Weights of a small GPT-style language model, trained from scratch on English Wikipedia: 6.45M parameters.
Each number is 128 + 32 x the weight over its row's rms, rounded and kept within 0 to 255. Layers, rows and columns count from 0. Numbers have three digits each. The size before them is the row's rms in percent of the matrix's.

# up: layer 6 MLP up, 768x192, rms 0.115, rows 435-451, columns 0-191
# down: layer 6 MLP down (transposed), 768x192, rms 0.0549, rows 435-450, columns 0-191
up435 089:186091128062163138115165143144113154159046147143073112116096102137134082128113152121089083155141166141078117138150188114179094194135138160051135066101092090111141125093082103209176139152113136119062160135163135167118098073150171127129099076081157141137118080114072146182148149126138171189121158112106093138109092096144089152152139100155148107125117113208114154102066133132124188088131104122096168160114136091157099099132184130116117071186159108109136137123190097122106088135113170137114109158139124121146123129142141164146150134092147064134085163123175145139070112170105125126
down435 091:112080147120117139146096141102127094148119169069120160120178119169095166096142147158144144123147138121145100116125177099174148071152114112164166173120176131103119097129186123123172093162050098137082103117138100135180083148025115095106174122113135121136160117155159124107090112124033154094138115140089158134097182136081166117123073167147108127105130127066093086077112136123140137138161144102147150193062136150136109095119104087128129104127176169133134129131182112123143184114177124087186138128117118114180166116102065096089183136135137093216138118132112149123120112061098119209
up436 090:096151139144148159117141150104151143159177133092134190147052207026126163079109140167157122092147145080120127105130079118056143146142140080073128112113154100085121068104149160100121160075076127099123070124132115083097119148126084166202143116153130109128140069166109088140185089113075110139123141084059100173110086096109109136114114153137126144160033124120107130178136121147115103152086129142140173131141109101137117168095146143090131132139184108186137111146177167156139081122128148127122172162103046122176149082128080088114142080104134108146143101105127130135098142137153087101
down436 099:132146155149094138168176098096092129076096109176112117087185075146131139221137078140080140113129125216130062149141190086084098111117067206150116097153166112135141204144133111114167155185166132094132115102129146162127138115073146087053099127119113082131122158127129113159097102188171111135101127148125146165148128127159141121129067136120137102139179168129134103072102124127178127141211108092152127106115122114120161152154089102160151099106087133115170119076145157101159149125124128102167139136119143213065099157116107100096125100134123113085043138172159122129114135103099152101
up437 099:130125122121131133117112169123183135070130094121098065158164165106096159111129108128098074171150058155078131182075096185152204179112105135121151172164163111102049098172133096153135164197102122140180080118150106107163054175130166130071166112139146113113154131192134150116113106141192085116066104123124115069145091151089118121134166121125141137087081099146154152193113126114117127091136121148169162156139160119107100067086098135105161159124095088129131130105154081153126151095089115164158096105145136108126127160123139166163193158166121060120124121095136129086141125137201167150
down437 107:114161114141075111142216158093149143154133118121079102127153132092160114081135135102162082135116094113139197162162147092125108149127157123222144121120140130095123140135106104138144080172126126138137128146112071098146096104125107119119130164103136097162176066120078138182102182138134080150148077111132200129153061102127146105138130162106136130176163110102138127150194200153062088151058126160116068110156139147147109088095117152182118137132139137149130139126118129182089129134179109077145155165180135165125113112091065130079087110241133104126073146149101137113113076122124122072
up438 097:093145106122125139152207148102112114176187165125129044134139201113126132139134147125101118117102140134131092111173137051214147160114142137047122155115138171139160132144160126116100133162143132119080121135144155157192169119108127106099173091136142103124196138146124135109188139127185124132088149146078059174120148148154108163073100125100149154167091118091108208144117091113150148136118155092135184077076137161137238143108112114103099128171145069127067137101136122143143114134119109092118120110147133161159161092119154128084132125111138099199159130209159111169097139145135144170
down438 094:131127126170145134118129101145128097072106169167131125114168133126148138142132124061133208165093182205150113149122088161107151131128088108156149135079113075165136140100080102150111171197093127055142102149096115118094207083097098172133076124119096116132105125112122140111121158156133131172130141161231185105129131088108066125141129110156131104123134187186085070090133118137092135161107116124095104155148136156107117153119116172205118119157137136066160108096108132149131132151106168141114084074100129102146100157193112117160175178138085165182113094100106081113157137156095101056
up439 105:137185161130145119093103109133126079125123202141151165086162151142127099098137078140138146144086152123139134130224106106189107106120093144106127072120123114053098072163139143194105139125161126109138175124155167100157158130130130088141130184082044151118162131127155114081133095100096180113125167136163110098063135125103118153169140169186105083180144171115113152095134126099129157082168136122170120136172128140152082159139176107178118146171078177098134103165054116124107189111137118118091218140087140188099133140127113114142123146163127140125129169098162130118057122101153190096
down439 104:135163121085171086139195100123140069089126130112092075161110135110112133145086150098169073138092111107108214115141148079142187057105112159173134130097214132126182125095099099115180154109097155110082125150129085191085108193134175137149123134109133098137073134181164165170130152129178147132122141111134137167104097169148114131042102122103137079134092126104113101113101050096079136164148128119135184111090131126154115083186072115141158159094156121141133139122102165169122114130161127149069167134127122077126122132135088114135170089161090167104145119143135146069167167177169118103
up440 095:107081142136193148144090136092090078098119095135159124111138080085138153115184131159083123145152105171135114129088107206156084092100162115157147144131155178086089129183085096170092160162153171084115154151134126041120135108129099112124153175094158128090094093109111119092120124083139106108103124126161146129112184141152150177138117178132083199116120099104114151072127156082122088126123108103161119169062148154131135107099071102149092131133159148216075121120144148090111124066118187091110101169128108188153095191114167132148128098118162124194132190091090085114097105113144157104
down440 102:200139079116117105117143136114115089100131181159108110147121116139147166095135128108151177094095119069108095102135145101156119157121125187146107118152091156123109135120129133106114092170140109167106124159148097144167091099137131191126085081119075123091139172125162134170043095138088154143157150166090101098133141194124082160134089144142145143084134175097131115121183171129119133135146200163149127123071089133142102118158153137084155075200135110060157105071095173143133117126060178060141101062191134143127127140162128143111063144179094096118144110126126175163143131199151111046
up441 098:106098135150116124078183152125124147123095157104185107098162164139159128116125110161123131131119117151157103102111159153129108190142102110137105158115090125160145225138074102104133138183145134097157107090141127190105140137111124139161134087111175130072121140116114158115123117148087056122154177111067118125197136149157172185154127136092125090061229115053108099124116083086112123148116100120184159117120155186088136136129106129119104208057150098113077110179121113124173118128104121142087084111144124098117097161126152162092144097082130087124114061169142152129152161149100042175
down441 099:091093094145154109173126156062178124113132107089124119054175155102102168168115158114115160121097097103144109108110055199145097116101171150158091146140150150095114089138145120135155171110102141096147125164108112173116103134147110133132119110089101146071218134112127095166128179101094177193120099139094130156131155153050171076160115148080135139131115102145147173159141154134104119129151096108125124182098174121132152129136113193045107100110126133118207143131147139127064105071078147131127096141190147164162135047104128070132076162167134164150121133130119130065090170147162127151
up442 094:111113255132100096180118097115159091123149200154114077081113111165155122113087134116117124132075128169136074079174125129092141077172162077101123094168072130157169110125068153170134156138122139119129183110123148104137100101165109132158108075109164209108170143086124145119119108129177112183078134126140101086118118168159116101159158097143139164145118126120110162144078176127154108155139105112181178113119104111094140091107157131122119109147138152098094074211092116066043090077128141144117103146149084105108135137121185115106173105107107156082155125065115112086119100132140123116
down442 095:163142089137178075136144084077065121138129081098114182215136173095091161143164141156146135043128160080160142224081158112104106156146029150132130103073162119066093152120150118103097106113082193119116092120136120153118141149101111180171111169135142099143088089127164173120149114129131138108130171143122186127117136079096130122107086141124132082165131115153154035151149127131120135138162140134111122206128123145198103109165086125113128160102145099111122150119099092142186110205118117121106169147120113118136114103147083121149106163123157106159172106131093134129137164100068157107
up443 092:170186155127104182182164194107087142123124106096119059128118100151154077146145159134139159098096125101178137064133153087109127107143131092117176118099073113106118186166197076134114134109121114141120104092179116113079155153085115083115107147137160164143091167117107099140145103157075088081148167082153154119104140147129060196139162195100098151144078134148160141146095116114116087126130159144160159148144126126052097082176063047141071163110133127076139091134160177137160090115133138079083143142153106091145131166161155113126142130138080101154076116134175165158106153110139098161
down443 095:107176164168097103071117132110175167171124135174138141118079150119126161128130093166175103096078108103105125179136075128176151067128160143111109065201177055089152111079098100149159107132144179116134131111142111137126157108180148104194133148125155056151135104106087107155120113100136120124150111115115156142123185083173133135146098076155149103163151176151083092161072194158140093104150112068107125088133108150140152091128169190064196105134144101087139130090197109108169165094106112116111153121146160157152165121145093139097091149129114101133092177105045113113140116158122168131
up444 099:020118168088107171072129168152083149118122086073136149087203170143085089076141113118150123080111142121165134134173095108116104167145143118121048116088116130100177147125114123145127112128101105140102150109112190115097179109145120084160121137127101128086090113121118133091116108180130113103114117182101095106143133107144147099093177127110107140193120135091164140160140058080148061142175123180179164069192113132113097084087142117158168097093125131091096079178158138120102165120117114111096129142119139149133069101124077090151154090160154123116110131159122108079063114090177119061
down444 095:146142179077176155160161147116104115153068151130175067133090115175186086107124146088123137133172122113078085075055146125187070186088144123162098134106096111079099148173153078126128147121132094143161106141100102175103133147050120149167078124095126069107125145054132120081141128107206121116133152122188155085154109176117163156150135163118175149163125161139124151155128173058129149122093101172147138140149112115111151139059118132105151103150133181169079178061150134135106137129132136123131086114111133153111113133094121125148085186154127070093160159072146174114146125143108145077
up445 093:124145144108160121147107131214158133138140103087145083125143114139134121161110110107137108099130162169102097112162115070100126135131146079170120114189050106093152110123142094127140160095191163129130088090105114135126066105146127177093092124197106091163167080096126194114084157121140117134103151069149202123064072125094101111129109102096142180082127074154154153113037148180144086109139082125163133135089153130163055145177146178131060157112096110132076144131083134095116108142131114129177155090115185057122101088123121122100166116124087138094131115098158119091147125176158127100
down445 084:142152113184106164147125131110134085116126153087153127108167117130139110181131174179095118114169131110132136204157098136093137144114082128142156150139125121137075077179124116046128084100104146124115129111140106115101101188108157153142172150091100182131063158155125077077119166078086099106210144130139130156161098184166126206144094107122115134133178133139103144086043102123175083135087144167142156151085101121124125126171103055140172085152130139097100179149172100129074163069135126121126138154137113159127201127042106122127131117153144149112110144173128093185102123116120199112
up446 105:129164181069065055136140107116182159110152146143168157187145105154158187160178126214177118124132136089097175097132114165181118084145164117153162069100083165180091095139148129127115170078126145151096117161156050175164167131092142148167110098204112132106160151168101122100111127155103130093136120150086091087123158123107175105070089086095130117146186155123109147146105119124148088180121118131164115164122083104154168094155151105140087111146092179123060164154130120108169106126118168164086136139124176132169089128158159129185121133145180159134111146148097097135101121154162131162
down446 107:166181101160129138121137157149127136093124120144141104109099109093180087116143210161135097067175142118128091170173127119085156101130150108161146180110154155157151156178180142094148105137121189144170120081138144085090105112117126094139129124083213166131175080155166133100157107121109070125138120114149151192105074098111150150072077164082124154103155117118142117090152125072184099155170132177106172105054113159142112105167108124140085100077150124149153078174109105128094134070106133140134144134132097105153142117166078093178122109068091175216119115147089164096126119162096139080
up447 094:106190147171113131087138064133113131143125148106143088147176128138070102100083114149161120115124072077145093066106140101124107064119074086086134173121117071099171160179133166133156084099167154155153101145096129148132112121140082111117118090139060120142130085115159086113109140123125111162082132073155089136079104103126088112131131160096126163115082059105156113136158037121137128148121093139144127132141160146164124178123182129203143118140126114116109159094149138096148107200126032087100088152130114135120156118178136147130068105135176124154072131164103120185058164057110139114
down447 084:157100091089123143154153140147144135151112096146087138123165088086117156113111134137136130173080158129121094197163154064146118116085136154096132153135152105127138165088144096186097144177118128093101160111144061106125139129176104168198079132137164128100108194136133149139227129103193160181143130144072136110153086092075122142135200111126092101127078135128105143152085092146116167161108130145094128160115108105128055107107211084091090115151126129140108085171127078108118122048148151201156127108183087163135097123138109170131119139154113186135118132136158102116148121054185159100
up448 107:106120138147147069125147122106136170116141110118123086160118172082094067172118101113116127090125091165150144176182135142133143126167129134142166113150099126129150189120142143150143150135077084131114092115189112082150158151138148096144086154137050208088105139114113102169126162160148032092080126095129172148126044139096039137125126151112148151166114147103155102076105117093146120131131144124083117100078137096083053119089078099135141107093113089171126098133048123099145109148065148168092135106194127144129043085115114131150123098137134127119079141167146165144197137115163138130
down448 110:180143131101093077156091171084119100147138077147143134082093154091118141133164154114097118126162141136085184142130124125133141116156138175130078126084124130142096124088100128142186134116118085134052178162088071128156179116128147204144071168145189097119073182125102124103124121139110116117103134176126133074183139147131091203109133135121127135116118082149128129130178144138173107161174143165145160101137158078118103099122112140104064145124148091110113116127073181198088103147170145171174131133162136106108151112056132169099172150103158135141074145119060178107060142181049124148
up449 097:124055029177115120126081143174118120124092157083108109127113140156120094172155112151069137169127108145106097161126134061083093116128114107110084150197140117100170073152167103153095081153075118128132109153136150079099047171153123117121129191122081167151081132150178121131126128113113115058122104077176174189124127171102112105093126138101137120153128134155129145172165142109154147107109105163165114193128129111121145132121084130177098128105122118156114117122166099109107127122120114088129089117156148122153156165115066041114159120171159108120176127187182098091153172171090091058
down449 088:149074147107148113112182094209076125121127163200128092178197067147090150195204196126112081183156163124185111100156095148116121116144127142069148075130124114087106139141131080136195133173154114165118108138092105151137095086116114150105117148111168144146187184072065162149118139138109109150137123092133119093097131103112117123117155164133149142126170160079110183062093105136089116156152106106123095079088160153130150101103131165111150161105189145097138155117133119114146114074110119102141128108177187106119080104106089082045151144158085115155139144163129123154164117125104159144
up450 104:138134149097082089122133068114106154153141134083094153095167149128118175113120108140049143117151111093076126101167117166139112132121119138143133145139173153071102141113141167140062140183110128123090164129165152112093154097156138140123145115150133151139191117100154139076150103063111071173100107089164127091120154127104186190050151185132143055119143133107098115037099118101138136148121146131190127166134101160141116161142186099128100125133139133144146091170131130099127106068196134148201104136046064153145182124124143143091218130098173105139121172119150109137163091149152080126
down450 106:147114123062147106156224172155124141167172134144132087116105192163112153139145060072140090121148163087137047117123112090141132099150112048140156157078087101136122140191104109099136147139139093156163093128115075086097107122087149098087137161128150117106123189042105164135084155126180095160185149141157171076139164135144110122144155131169101128137166016115093130111122150155061149167118106119125089152050100124116137146141103147197103131141114126139174115173175156134154128113130134146121090138107177143123155110170127139145114083111125151118140143085162115138140124166087180128
up451 094:112173130121128124123143133115202127126103077134091104142131109129155137103142093156144095076116127128135116109094085086191106141155104140152156165170101173153144145108145122165105112117149117107106162100116113109088071155108112150089110091137132158133168123136130221154107170160123170151141143160079122142103088052124150138137181128177175140063103138120138064163098052110097108127178107134064113197150135108184116082170097153140103157089131124149119148141102130101125071164117149119152144084187152151117136116201153105169105076056125069103107091118116082146108212128119040119